Each number is 200 + 20 x the weight over its row's rms, rounded and kept within 0 to 999. Layers, rows and columns count from 0. The size before them is the row's rms in percent of the matrix's.

# down: layer 3 MLP down (transposed), 768x256, rms 0.0629, rows 10-62, columns 64-127
# up: layer 3 MLP up, 768x256, rms 0.128, rows 11-62, columns 64-127
down10,092,208,219,179,174,213,193,186,256,221,205,190,190,172,199,193,205,202,215,175,219,204,187,224,181,202,201,204,179,231,184,193,196,191,169,182,226,204,175,173,180,185,242,228,226,193,210,226,178,238,203,195,218,219,184,240,210,216,173,185,200,204,199,212,202
up11,100,214,198,207,222,185,179,189,210,209,172,207,213,217,203,208,216,190,173,174,210,176,190,202,241,203,214,194,242,209,238,177,190,166,239,170,177,211,204,210,220,218,181,182,172,207,208,207,190,203,157,205,202,177,163,181,216,243,202,186,182,201,240,215,211
down11,102,183,178,218,232,214,190,187,241,176,220,201,184,198,217,216,173,189,202,237,160,176,197,212,191,243,205,169,191,190,216,220,189,234,205,191,202,197,232,178,180,198,219,202,187,196,175,166,200,194,235,165,177,195,186,208,179,224,214,191,172,210,230,219,190
up12,091,184,198,216,232,179,189,177,214,203,218,223,218,198,212,204,204,213,187,216,193,194,156,192,226,195,195,225,211,192,200,166,185,151,186,157,190,194,199,220,169,179,177,205,216,237,226,199,197,193,205,228,185,214,171,207,199,213,231,192,200,202,169,206,172
down12,096,165,217,189,213,237,203,189,242,157,216,209,222,235,213,175,183,224,216,212,206,190,212,205,197,176,178,214,189,191,200,202,172,180,166,217,172,209,186,218,220,235,191,199,182,220,166,233,173,212,190,180,206,198,193,211,186,209,216,199,190,236,204,212,170
up13,101,219,184,186,193,176,219,205,182,222,212,219,184,199,207,154,211,199,217,188,203,199,197,215,197,171,200,199,194,177,213,188,227,184,218,174,190,153,223,203,183,188,213,167,195,189,198,226,218,160,173,191,161,210,182,216,231,231,186,207,154,204,211,202,184
down13,096,212,175,197,191,241,207,215,191,216,190,178,213,226,202,186,188,207,168,210,222,233,214,185,215,204,169,216,224,177,188,183,170,198,185,222,180,169,207,228,186,203,188,168,195,228,181,197,189,214,203,192,160,170,189,238,184,211,232,175,210,192,193,191,182
up14,108,206,181,203,165,192,192,199,197,179,208,212,219,175,196,196,197,207,203,214,245,186,178,200,202,192,207,188,184,214,152,206,210,188,196,216,199,167,172,218,208,204,205,221,204,219,191,181,190,175,210,202,222,190,202,158,196,196,210,221,175,211,213,199,230
down14,106,160,205,209,193,208,164,191,196,174,182,255,219,230,193,185,171,210,235,244,215,159,180,191,192,183,143,221,224,213,208,193,199,184,211,192,200,217,184,175,178,207,254,174,186,197,220,181,176,223,197,188,176,225,161,184,203,210,207,200,259,208,203,225,207
up15,111,208,211,185,212,211,208,191,180,217,202,178,191,170,214,154,178,154,195,186,208,188,178,197,230,198,225,177,197,227,209,193,196,189,218,193,187,202,198,207,256,233,204,160,212,231,185,233,212,206,175,207,205,199,204,221,215,186,231,210,209,172,200,210,213
down15,113,204,213,215,239,203,212,227,190,264,180,207,181,192,189,193,245,193,206,174,213,203,226,191,179,188,207,197,194,196,196,217,200,191,191,193,204,154,207,172,177,207,199,209,225,213,184,209,209,215,211,192,188,206,193,176,207,217,215,218,223,170,195,175,200
up16,108,195,245,223,202,179,203,210,197,233,199,204,241,173,248,205,195,253,202,206,225,187,216,203,241,161,193,221,175,219,179,204,200,209,205,188,168,214,208,237,209,193,202,207,182,176,189,190,211,239,246,213,189,190,199,169,199,206,195,200,195,204,156,200,183
down16,106,217,178,189,201,200,201,236,199,190,179,213,211,157,171,174,182,196,233,199,200,212,172,204,210,239,131,191,205,206,221,235,232,204,165,242,196,197,213,209,184,164,224,171,234,199,177,204,184,186,176,217,194,233,217,185,198,179,160,212,211,220,190,199,173
up17,104,215,192,205,190,196,205,204,190,184,208,189,179,198,210,186,202,226,175,189,174,203,214,164,232,171,253,175,198,227,173,183,205,178,211,180,200,221,181,212,226,206,217,164,204,231,174,193,197,169,201,253,198,183,223,201,184,173,204,170,216,155,227,192,178
down17,105,211,218,216,214,247,218,181,190,181,220,202,237,227,206,215,235,231,178,199,218,223,184,199,203,199,262,181,214,227,237,239,214,203,188,216,179,209,192,218,181,218,191,192,177,219,205,241,192,195,205,222,203,194,189,228,197,200,205,208,188,207,193,191,165
up18,102,207,188,194,193,169,177,181,213,205,230,220,182,218,218,184,185,196,205,221,176,193,192,184,188,190,240,224,172,234,189,223,216,176,178,228,212,178,157,196,170,223,189,214,186,234,168,186,187,220,226,177,184,211,220,186,182,215,227,184,197,196,224,190,208
down18,102,236,189,170,212,202,151,194,196,202,174,194,180,195,176,210,218,185,197,199,168,204,208,185,196,203,203,182,201,192,208,199,243,192,212,170,198,229,217,179,214,230,204,210,170,169,202,211,186,211,217,201,184,231,190,177,226,192,225,163,208,199,195,204,204
up19,104,228,177,180,194,227,238,195,198,222,215,216,234,171,200,227,217,191,258,176,207,187,196,197,179,219,225,188,164,182,207,205,257,233,205,246,190,202,206,224,216,198,206,189,246,191,182,219,203,192,203,181,194,206,206,199,205,190,211,202,185,212,184,208,194
down19,103,164,220,216,210,197,204,177,186,192,200,225,201,212,203,189,242,201,171,142,221,211,192,218,218,202,221,198,193,199,237,186,205,199,199,199,203,216,187,205,220,234,193,229,206,222,222,182,201,184,205,204,197,193,177,231,205,191,196,170,197,206,208,179,186
up20,098,221,193,207,224,167,233,152,184,179,196,201,197,211,184,181,223,226,142,234,189,212,241,222,218,191,203,181,194,200,211,199,188,204,217,226,200,210,159,177,195,184,194,199,193,199,192,241,215,215,198,196,200,196,176,226,231,224,209,191,216,155,217,212,239
down20,096,183,216,198,196,209,233,197,171,195,197,214,202,186,186,189,227,187,214,174,180,191,188,197,166,227,166,196,177,207,223,198,213,232,242,185,195,201,183,210,160,201,222,198,178,213,198,201,191,186,180,213,175,225,228,183,157,217,201,218,190,217,170,196,195
up21,099,192,213,180,212,198,210,200,243,173,236,219,217,183,198,229,169,209,201,202,211,176,178,207,235,197,181,222,209,196,192,178,196,197,211,197,194,190,203,210,210,217,183,198,222,207,223,185,211,191,189,191,222,213,195,201,244,219,178,170,202,173,204,174,212
down21,097,201,197,213,205,195,202,213,230,193,166,184,157,167,193,168,270,207,173,173,202,202,189,226,202,203,189,198,233,204,192,237,206,187,222,217,181,200,206,176,173,161,205,193,207,175,170,154,202,190,218,176,190,177,210,172,191,207,224,197,218,220,227,187,213
up22,100,210,200,165,197,232,218,174,236,200,215,217,217,178,210,197,224,191,166,190,207,218,168,210,185,206,206,164,195,181,200,215,175,197,195,183,182,199,168,202,196,191,188,179,222,200,187,225,156,215,220,161,159,210,218,196,185,243,200,208,245,214,193,213,223
down22,096,210,213,197,228,184,198,221,223,205,240,229,219,164,208,223,187,198,213,244,209,245,185,216,211,216,254,208,203,207,186,199,221,191,173,228,159,208,212,205,181,200,206,192,202,188,192,195,201,237,237,193,196,215,201,187,183,230,194,236,185,220,225,211,211
up23,091,182,206,198,208,203,161,183,198,218,200,185,251,189,181,205,184,220,217,188,237,185,203,198,193,174,184,207,185,213,209,195,217,206,207,188,188,236,219,188,183,215,192,195,183,194,202,153,188,216,223,154,178,196,211,230,182,226,199,221,215,203,211,190,204
down23,091,177,196,211,200,204,206,270,196,199,203,242,192,204,194,192,195,202,185,201,171,205,204,197,192,209,189,212,232,203,184,190,199,184,194,172,174,222,150,233,193,203,195,215,217,207,204,215,187,244,189,188,232,212,178,205,213,191,223,167,205,239,186,230,190
up24,104,180,199,200,214,179,228,194,191,247,236,197,221,191,181,225,201,165,190,219,205,203,162,234,206,204,180,216,203,208,199,200,186,206,191,234,200,174,169,191,199,227,179,202,205,177,180,217,191,190,177,203,169,196,166,196,187,211,195,206,251,219,190,198,182
down24,101,227,187,187,173,163,211,188,193,207,183,157,185,203,179,174,190,196,234,203,176,208,219,199,184,208,205,212,222,212,192,206,227,192,194,168,202,184,216,245,183,205,203,190,220,199,201,186,234,182,198,244,198,203,198,213,197,213,174,223,201,202,250,207,194
up25,108,187,202,203,185,224,204,181,221,223,186,171,201,190,230,230,210,190,216,176,177,158,218,154,201,205,213,198,216,218,198,183,195,202,200,190,190,232,177,215,229,212,160,173,205,218,207,219,193,203,179,222,185,181,221,184,237,181,198,220,192,212,191,219,214
down25,104,210,192,208,199,213,199,251,221,186,215,197,226,196,195,190,223,165,234,207,190,228,207,199,171,216,233,177,214,188,204,183,186,227,191,223,188,209,180,201,198,194,183,179,208,185,198,212,210,217,176,219,204,177,229,208,225,189,172,233,178,219,189,201,197
up26,101,206,190,207,206,182,228,206,223,192,191,197,218,194,159,221,234,165,201,257,194,226,188,223,188,230,191,203,236,210,233,218,214,204,198,211,213,185,203,195,242,207,217,187,203,189,195,209,213,211,184,194,217,213,158,169,217,227,229,175,182,238,218,191,200
down26,101,213,178,165,205,183,178,219,224,189,227,203,224,206,172,234,210,166,211,205,178,198,199,190,216,210,230,154,211,221,212,213,182,240,175,187,198,191,237,221,226,142,220,177,205,171,214,222,224,228,209,204,206,196,197,166,186,173,214,186,183,241,198,242,193
up27,097,216,207,217,194,226,187,220,217,185,227,183,192,190,187,195,189,201,215,189,174,185,222,200,187,190,224,198,188,182,167,200,184,225,213,191,220,215,173,205,221,188,188,170,228,193,231,199,192,234,226,186,228,205,214,197,216,185,210,220,179,204,206,199,226
down27,098,159,192,194,181,203,218,214,235,244,205,184,218,173,197,189,218,237,235,224,205,186,208,199,185,200,139,176,201,208,228,181,206,183,180,224,164,217,235,197,190,241,208,194,203,198,225,182,162,184,212,246,214,207,196,201,207,210,191,220,215,144,167,183,205
up28,095,229,170,206,190,167,181,163,218,213,181,244,190,210,157,176,196,191,211,211,211,215,209,197,223,210,205,181,192,176,210,216,174,232,195,172,230,217,167,185,177,194,181,187,200,205,203,194,207,185,208,206,198,223,204,182,213,185,194,196,208,197,186,192,189
down28,092,177,173,203,180,210,206,197,221,160,183,187,193,190,171,217,166,183,202,146,186,203,207,187,266,168,172,188,185,190,194,228,189,197,193,208,220,230,198,222,203,191,178,181,191,161,220,223,184,167,214,218,228,201,178,200,205,173,196,181,174,227,218,196,201
up29,098,176,161,197,201,201,206,179,195,200,218,226,211,188,181,212,201,198,208,205,225,182,211,220,189,207,207,199,202,230,189,218,207,217,184,217,186,153,186,189,238,151,176,172,201,189,197,166,185,182,227,202,229,190,212,197,180,193,246,182,219,211,207,187,223
down29,097,186,173,224,201,186,172,209,188,193,213,193,185,216,175,212,210,125,220,203,201,202,182,176,208,174,231,178,236,219,142,201,195,162,204,220,183,221,197,229,200,200,226,185,244,188,179,218,209,216,213,197,230,195,172,202,177,211,193,209,191,231,182,170,205
up30,101,207,172,215,148,173,205,172,199,161,178,216,199,210,216,205,199,190,183,221,201,217,221,190,205,179,215,215,182,206,201,177,216,214,174,216,197,243,187,222,229,177,200,217,189,189,224,205,203,214,224,240,183,155,237,188,189,188,167,220,185,196,195,197,168
down30,102,212,198,220,196,237,187,178,203,202,202,210,226,232,214,174,168,188,180,205,202,183,187,221,175,186,220,200,209,200,195,232,198,199,204,199,195,195,211,212,216,174,185,197,230,217,222,187,207,245,194,211,199,193,179,237,207,207,208,189,191,179,183,171,187
up31,106,237,174,239,186,224,203,191,252,194,191,189,177,196,197,182,205,228,180,213,191,223,174,215,205,213,213,203,199,219,176,212,211,261,229,223,218,201,227,217,200,208,182,174,192,200,213,223,212,186,191,178,169,203,188,227,208,229,212,178,215,216,219,181,194
down31,108,197,190,192,197,209,185,231,250,200,173,229,245,208,191,153,219,233,193,190,180,201,210,196,248,220,199,152,195,179,215,186,180,181,212,178,219,189,167,223,211,166,192,194,178,180,204,251,158,171,165,190,224,198,175,178,229,186,181,206,179,190,209,158,210
up32,107,172,207,193,204,180,218,221,188,205,170,229,212,198,226,236,185,200,195,219,216,220,172,193,202,204,205,203,195,218,193,177,189,165,180,163,195,207,165,207,197,212,198,232,180,175,186,208,197,226,163,212,218,232,162,209,199,195,205,218,204,185,174,195,202
down32,107,181,157,184,182,196,141,195,169,211,227,229,212,177,191,226,187,195,221,230,172,229,191,183,170,195,189,215,193,207,233,188,206,187,175,186,213,176,179,199,232,192,214,205,177,204,207,216,192,180,176,228,214,209,209,207,207,185,212,176,235,220,205,221,209
up33,111,177,189,169,205,209,222,215,178,240,214,171,208,221,208,214,217,227,195,226,220,207,202,190,186,165,213,197,183,177,211,187,223,201,242,230,209,208,209,196,197,186,194,184,184,195,198,224,168,223,206,220,210,190,209,212,201,215,178,165,199,190,221,179,188
down33,100,174,192,182,226,199,176,205,187,197,245,211,229,201,186,228,187,246,181,175,176,166,203,188,197,173,190,225,211,179,213,236,213,228,200,162,226,195,190,171,185,209,185,188,175,172,193,234,186,237,171,211,209,182,194,207,217,180,216,174,196,186,241,179,181
up34,104,189,181,221,181,222,217,193,171,221,252,211,184,215,190,222,205,213,171,203,187,197,238,216,235,215,209,210,225,207,213,205,213,220,182,198,189,180,205,200,227,173,208,218,151,221,209,177,184,193,155,193,187,203,211,227,205,210,158,199,205,206,228,182,176
down34,097,216,183,203,191,185,178,184,227,207,190,202,168,176,216,185,203,202,178,210,196,206,185,193,204,170,185,202,189,201,191,251,177,195,193,193,210,199,214,192,186,224,211,172,241,142,191,169,161,202,224,234,178,188,206,214,243,185,235,190,136,181,169,174,178
up35,096,185,177,229,158,205,193,190,218,219,212,191,197,259,198,185,216,193,246,213,227,252,194,166,197,191,192,185,206,209,240,233,225,208,211,172,204,234,235,198,203,198,196,192,167,233,182,182,199,183,210,162,194,204,215,187,215,205,225,214,193,162,227,236,181
down35,101,190,200,220,220,200,179,162,253,187,198,228,180,178,225,197,175,193,175,202,185,211,203,216,202,194,184,219,212,185,246,178,186,213,198,205,234,186,193,205,236,239,211,205,187,208,198,132,198,197,235,237,193,193,190,227,167,174,212,212,198,182,199,175,184
up36,102,221,195,209,178,165,199,179,199,217,242,220,227,223,190,194,203,140,217,220,215,195,230,211,214,191,202,182,217,202,159,213,179,156,197,202,190,230,211,236,220,212,222,206,201,207,218,219,194,209,194,196,170,215,203,211,207,191,229,199,208,178,213,202,206
down36,108,205,207,189,197,212,237,202,203,220,216,198,203,203,136,192,196,176,161,228,202,212,200,172,209,223,212,168,215,186,212,226,195,226,248,199,213,224,201,197,233,217,178,225,224,238,243,165,213,176,215,198,205,212,194,201,192,180,207,201,207,206,210,210,228
up37,088,202,213,251,186,179,200,184,164,225,210,192,221,222,177,194,145,170,226,171,216,185,203,225,210,198,180,217,188,181,195,206,166,208,170,200,185,211,229,210,157,185,191,230,220,235,162,164,182,168,197,224,211,221,212,186,209,227,221,218,209,183,199,241,182
down37,100,201,217,200,185,215,173,240,204,192,214,206,153,176,176,175,213,151,210,191,222,211,184,193,192,215,214,220,204,192,205,199,236,206,220,198,184,181,215,197,199,210,215,214,226,175,209,212,172,226,236,235,198,200,174,206,192,193,198,224,169,175,242,188,217
up38,105,243,189,213,164,198,178,208,173,235,177,219,211,201,215,224,205,185,207,196,198,192,206,188,206,223,194,223,186,202,205,219,184,239,173,211,220,178,214,178,191,184,209,236,190,221,231,180,206,216,200,210,168,184,192,194,200,220,216,253,196,192,196,225,220
down38,099,206,174,219,199,218,204,192,172,221,189,240,182,170,231,198,187,201,222,204,215,198,191,220,190,180,171,232,217,218,185,195,197,228,182,192,184,172,189,210,216,207,219,174,207,179,237,198,169,198,223,204,206,212,192,191,165,243,174,212,181,193,194,214,196
up39,111,213,242,204,254,189,217,207,191,205,213,214,187,215,192,237,183,207,219,196,189,223,205,196,192,182,215,186,194,222,227,190,217,195,184,209,194,212,208,196,192,218,174,179,201,173,205,198,214,182,189,203,191,198,227,252,229,194,219,229,261,208,209,197,211
down39,098,177,187,206,220,218,244,215,229,177,168,225,190,194,202,191,151,213,215,200,196,208,173,190,214,199,214,176,189,172,236,213,210,220,191,173,198,198,225,199,192,201,202,196,172,203,198,182,224,216,197,163,215,221,209,192,176,180,193,183,167,199,163,192,237
up40,092,201,225,215,188,216,217,231,189,193,237,198,200,182,162,229,190,169,200,223,211,205,208,182,180,214,175,170,202,194,220,186,201,214,213,209,192,186,190,189,211,177,179,224,224,218,200,184,203,192,205,192,193,229,217,166,222,186,235,207,194,208,186,197,223
down40,093,194,179,189,224,199,197,225,197,225,176,189,173,234,237,196,178,193,189,229,175,182,187,143,183,215,169,220,197,210,229,211,201,170,189,229,217,250,212,213,199,203,233,208,214,205,216,190,220,178,213,178,190,245,175,207,210,232,232,173,207,201,206,210,189
up41,094,231,206,214,207,170,221,238,175,221,182,206,223,178,199,199,207,189,215,187,188,207,235,204,193,191,203,201,187,189,189,225,203,171,188,210,196,227,210,205,190,171,200,189,183,241,197,215,234,222,203,203,192,191,226,220,219,233,158,243,203,176,229,179,205
down41,097,167,200,239,224,219,224,213,252,194,175,205,211,207,205,180,190,165,198,202,178,193,233,200,219,211,203,174,212,202,155,185,181,198,214,192,204,189,156,234,216,192,219,209,223,191,240,216,212,191,189,214,216,212,202,217,189,183,228,162,189,203,197,161,208
up42,096,218,189,162,198,177,190,203,198,193,173,218,194,210,206,200,195,212,193,202,192,171,216,209,210,194,214,186,243,181,188,181,195,226,200,152,196,215,182,197,201,240,207,192,205,198,189,175,192,214,172,196,198,204,236,232,225,205,216,193,195,212,228,195,184
down42,093,215,203,191,206,195,187,205,163,216,192,219,190,191,213,214,206,201,179,246,197,258,158,202,211,186,179,190,188,174,205,175,195,193,172,197,202,228,225,185,219,250,176,220,202,195,204,184,176,196,220,196,172,195,182,205,205,215,200,241,183,209,197,205,197
up43,091,193,194,161,244,218,210,166,187,229,202,214,192,180,204,170,205,202,191,223,223,183,157,239,230,180,199,216,187,197,202,199,160,205,223,188,169,180,194,172,196,201,177,163,202,191,224,196,200,179,196,212,193,181,206,189,216,184,186,178,196,204,179,200,219
down43,100,222,202,196,207,219,227,161,195,192,225,186,216,235,216,221,201,201,210,214,197,214,221,206,202,180,196,175,217,186,193,152,223,152,208,199,231,203,191,226,193,199,176,161,195,195,217,209,253,202,192,189,200,186,186,225,184,217,211,233,212,176,221,233,197
up44,103,220,201,192,222,196,222,181,170,206,213,212,210,197,202,210,197,204,201,231,171,219,186,220,188,201,168,225,191,150,209,187,194,193,145,167,189,172,214,189,208,196,184,201,201,166,180,181,198,188,187,187,203,215,223,162,198,213,167,208,216,231,213,237,224
down44,097,200,188,205,174,172,178,193,177,204,214,236,184,172,189,233,210,193,215,194,221,209,174,194,221,199,206,190,220,189,183,222,211,202,242,195,224,180,236,194,188,178,212,188,206,193,197,180,180,240,230,210,173,214,183,193,174,174,219,187,198,255,186,180,204
up45,091,222,206,221,199,236,193,222,192,241,209,196,221,207,192,183,194,199,214,162,237,180,166,228,177,188,218,179,182,188,198,239,207,224,215,200,220,216,213,211,181,224,166,188,208,202,190,229,157,222,223,184,207,221,241,218,204,219,207,192,223,189,181,214,227
down45,101,221,197,175,181,199,161,220,190,184,184,208,217,206,194,180,190,174,167,181,182,199,173,228,195,214,210,198,197,199,181,207,196,193,180,201,215,208,224,204,171,185,243,203,206,180,197,206,187,197,181,215,161,200,216,158,163,183,219,209,225,199,216,201,203
up46,101,211,219,209,146,218,182,245,187,220,198,205,212,170,184,197,188,198,187,159,203,202,197,186,188,201,197,184,208,233,215,165,193,237,169,231,178,204,195,252,222,197,204,220,204,215,229,184,208,203,188,198,201,223,188,203,180,204,175,184,189,197,219,209,173
down46,097,198,204,213,230,212,192,230,196,204,189,225,171,219,208,241,215,196,189,204,201,204,215,215,187,218,181,198,187,209,214,223,235,158,222,199,204,228,194,189,222,236,208,213,239,179,213,212,237,194,212,188,194,204,223,203,219,198,207,153,228,174,206,199,186
up47,096,226,212,199,172,156,194,217,202,198,223,202,202,170,193,219,211,229,210,206,202,163,200,173,199,166,156,199,209,192,218,216,201,204,219,190,180,204,207,230,197,228,177,153,215,193,196,172,236,225,184,212,221,191,191,188,221,214,195,232,184,192,221,170,226
down47,096,202,150,222,192,204,193,196,208,177,170,220,214,197,218,223,197,220,215,224,222,218,200,191,202,183,217,198,231,235,175,196,184,174,199,158,194,217,195,207,176,214,222,191,190,199,182,221,197,196,208,165,192,150,189,208,157,211,230,204,232,214,183,192,217
up48,092,228,184,231,246,215,178,202,181,177,217,168,225,172,197,168,186,188,205,205,193,208,188,175,183,227,213,240,179,212,216,181,220,174,169,203,193,186,224,176,180,189,193,193,224,170,209,209,210,200,229,203,224,175,191,190,202,200,200,217,213,196,203,204,184
down48,097,200,196,203,209,215,170,204,180,177,184,197,185,193,178,199,185,149,181,211,199,241,192,224,194,196,192,162,199,228,196,179,219,205,193,231,249,181,169,194,181,162,220,216,198,212,211,185,212,212,184,180,175,195,187,211,222,214,196,216,191,177,182,227,195
up49,105,216,215,192,225,215,222,183,197,200,184,221,194,184,216,238,204,160,197,193,186,165,211,182,195,192,168,225,168,191,208,197,198,172,188,221,181,194,226,181,210,199,196,183,196,213,203,174,204,194,204,197,229,161,195,198,161,215,208,173,207,189,195,202,228
down49,103,201,181,212,190,194,204,193,205,230,194,182,226,189,198,191,234,221,195,162,190,203,191,233,191,189,188,189,196,200,210,190,157,175,203,208,176,177,184,207,239,206,164,233,194,172,230,176,211,194,200,232,201,194,191,215,209,196,186,202,178,227,199,173,192
up50,110,210,198,180,198,172,212,177,200,181,234,197,195,184,197,186,204,246,177,215,211,183,217,190,193,168,206,217,223,232,189,158,251,188,220,224,203,198,203,191,175,169,208,183,196,185,229,190,194,181,242,177,199,203,192,173,190,167,223,201,217,208,215,192,181
down50,110,194,229,204,209,202,198,210,205,175,220,174,204,232,193,177,194,205,204,197,208,185,229,190,186,167,236,192,237,179,207,183,201,200,183,234,186,214,203,205,201,200,163,173,187,206,212,219,205,182,235,179,214,165,218,160,202,202,197,212,219,204,225,214,206
up51,093,198,192,219,188,223,224,171,190,198,189,221,195,222,184,171,216,206,187,236,213,178,164,202,178,207,196,211,194,210,203,172,214,190,187,186,188,248,191,192,207,161,182,223,207,192,186,150,228,206,200,221,183,175,226,208,192,201,184,169,221,201,193,185,221
down51,092,224,227,215,190,211,220,221,197,233,195,227,201,234,179,193,227,193,215,196,157,217,187,208,205,264,219,166,199,207,181,224,213,179,192,249,172,209,174,185,199,195,179,220,209,171,208,192,201,192,176,192,192,196,175,172,189,215,205,219,216,194,182,212,208
up52,104,220,190,202,205,163,222,200,246,191,212,209,230,212,193,179,186,209,199,176,194,184,194,229,179,214,190,213,190,218,212,214,234,213,206,212,154,238,223,195,230,198,191,222,177,203,207,197,217,225,182,232,211,210,165,221,221,174,203,182,170,187,198,238,215
down52,108,195,192,235,202,184,196,178,193,162,213,176,221,214,204,219,217,221,178,163,191,223,189,220,205,197,215,212,197,154,186,227,177,182,218,181,199,162,229,201,174,177,175,198,182,224,197,175,204,215,219,200,205,197,184,194,172,215,214,206,176,199,224,191,208
up53,110,219,219,177,194,206,204,190,229,219,192,211,172,188,183,213,156,207,215,214,196,209,205,202,218,219,224,196,233,230,196,182,179,199,183,202,209,213,160,202,197,160,183,201,212,189,192,226,219,176,191,203,206,211,197,218,224,207,192,190,212,234,214,199,210
down53,105,233,196,189,190,188,210,195,193,225,228,223,193,210,212,209,219,200,192,185,212,192,195,162,212,200,195,200,217,192,191,208,219,214,195,219,202,192,207,217,215,208,220,199,171,193,205,171,185,203,174,203,211,167,213,162,203,190,158,188,216,190,207,190,217
up54,104,168,180,205,224,246,197,191,233,192,214,191,205,201,202,207,176,210,206,213,198,191,190,165,199,178,179,173,196,206,216,231,224,227,226,201,216,166,195,191,217,217,206,207,240,228,221,233,183,191,224,154,226,213,154,227,206,211,203,208,172,168,191,199,205
down54,104,190,183,225,212,199,228,187,201,181,226,188,199,193,191,184,195,240,217,183,198,188,208,171,225,217,207,156,240,239,191,190,210,212,199,196,170,210,224,249,208,173,193,195,199,189,203,206,206,193,179,179,203,202,203,179,210,183,199,215,232,214,221,165,206
up55,105,209,216,173,203,180,248,199,176,226,201,172,194,181,162,195,185,176,181,215,209,212,211,215,225,228,227,194,207,214,209,201,221,207,176,216,232,191,190,190,228,182,182,183,171,180,194,222,208,172,223,192,254,230,226,199,198,191,224,185,197,223,230,216,201
down55,097,181,241,193,171,253,181,240,191,220,205,190,207,194,170,186,208,193,198,195,188,195,175,199,178,189,203,219,181,185,195,195,202,187,221,160,174,209,193,210,203,202,201,219,258,212,207,169,168,203,190,172,236,184,186,227,188,194,195,219,206,208,222,173,228
up56,099,185,172,220,193,204,212,244,195,210,185,188,174,196,235,193,192,190,192,244,183,203,180,176,208,192,191,210,221,198,173,226,211,188,172,183,187,199,176,178,203,159,185,200,199,185,227,183,240,216,186,192,197,164,198,200,188,216,242,219,214,211,221,187,192
down56,100,219,201,183,215,214,212,203,203,192,183,214,178,179,211,178,207,214,219,179,198,222,224,193,215,221,210,183,222,214,223,229,206,187,220,205,182,184,170,219,232,187,174,214,200,180,214,198,238,198,203,196,224,198,210,224,222,226,223,232,197,181,192,209,183
up57,101,228,186,200,213,205,201,213,194,195,209,208,188,191,213,210,201,227,197,201,190,182,204,188,172,231,222,195,171,203,203,205,183,183,201,169,215,216,181,192,176,185,205,175,199,198,207,219,168,197,212,197,201,203,190,211,205,157,180,193,196,183,201,198,161
down57,095,178,227,206,180,183,187,204,195,188,183,191,190,213,191,250,204,176,184,218,186,210,195,187,195,233,210,218,160,213,201,209,210,202,175,230,208,202,190,198,191,185,167,195,209,163,190,215,189,217,206,161,216,202,226,217,182,167,204,203,194,197,160,187,207
up58,084,186,181,213,213,197,203,189,220,171,213,240,209,184,207,161,232,223,188,203,194,162,194,205,208,187,194,195,177,202,161,181,183,176,217,177,190,222,182,193,158,185,230,196,201,219,196,226,239,170,221,215,161,202,194,219,235,199,184,202,186,194,185,194,207
down58,085,212,180,234,179,218,179,198,224,216,208,223,252,200,213,188,195,219,212,201,224,210,195,175,201,199,155,225,171,199,202,200,218,199,176,212,246,203,194,191,197,209,183,172,193,184,180,230,211,214,189,189,202,202,204,192,234,266,199,214,186,227,159,176,214
up59,098,195,209,195,173,208,200,198,157,184,240,228,183,215,181,197,218,192,214,212,220,215,235,187,224,232,200,234,234,192,181,212,203,200,228,186,228,190,222,226,229,212,191,196,215,189,217,194,234,238,180,224,202,232,201,226,213,176,187,202,208,170,252,208,192
down59,105,185,203,218,207,228,238,210,210,162,220,230,174,131,197,199,196,189,174,221,195,196,172,193,207,167,164,194,230,175,228,191,203,192,248,201,210,188,224,185,200,229,215,189,233,197,179,194,210,192,184,178,207,221,172,190,194,231,222,257,189,205,181,209,190
up60,088,218,173,211,189,186,191,190,227,207,198,160,184,201,210,230,202,207,191,240,240,184,175,215,198,197,225,209,227,220,200,195,193,229,178,173,161,207,210,237,216,222,173,211,181,234,219,226,210,220,205,215,174,180,201,196,229,183,215,215,197,174,236,186,174
down60,095,246,197,191,193,241,214,205,188,223,206,206,201,209,205,228,195,186,190,208,200,206,200,232,189,193,194,207,181,190,205,234,200,199,197,161,169,232,182,149,203,192,214,174,199,212,213,156,196,185,189,181,193,210,205,202,192,199,187,218,227,182,148,201,183
up61,091,211,203,221,209,204,200,183,220,225,187,171,213,199,213,224,206,176,212,220,174,210,190,180,182,219,189,157,213,234,176,217,205,244,166,190,162,217,205,171,211,158,234,203,229,200,178,210,201,166,196,191,222,194,180,188,208,187,225,180,183,200,177,219,168
down61,093,208,185,230,234,157,193,215,206,185,220,201,190,170,228,191,153,217,206,215,203,186,189,213,179,193,225,191,193,201,206,212,180,211,180,180,202,192,190,209,224,209,192,203,185,182,232,167,189,221,211,187,185,171,165,207,198,184,180,205,203,197,198,156,194
up62,102,222,199,219,171,225,189,185,200,197,171,196,205,189,194,167,225,202,160,202,206,236,209,231,259,180,242,153,203,191,207,185,184,170,181,200,210,229,191,175,224,190,202,177,207,169,195,214,194,206,195,209,196,226,183,227,175,201,225,210,203,222,192,188,193
down62,101,228,197,194,204,203,170,188,217,189,221,212,177,222,186,175,190,207,177,174,220,165,223,195,179,217,171,175,179,172,229,201,196,213,205,229,202,173,200,203,217,186,204,197,228,176,184,218,224,178,215,181,199,196,228,192,178,209,215,181,210,196,182,208,206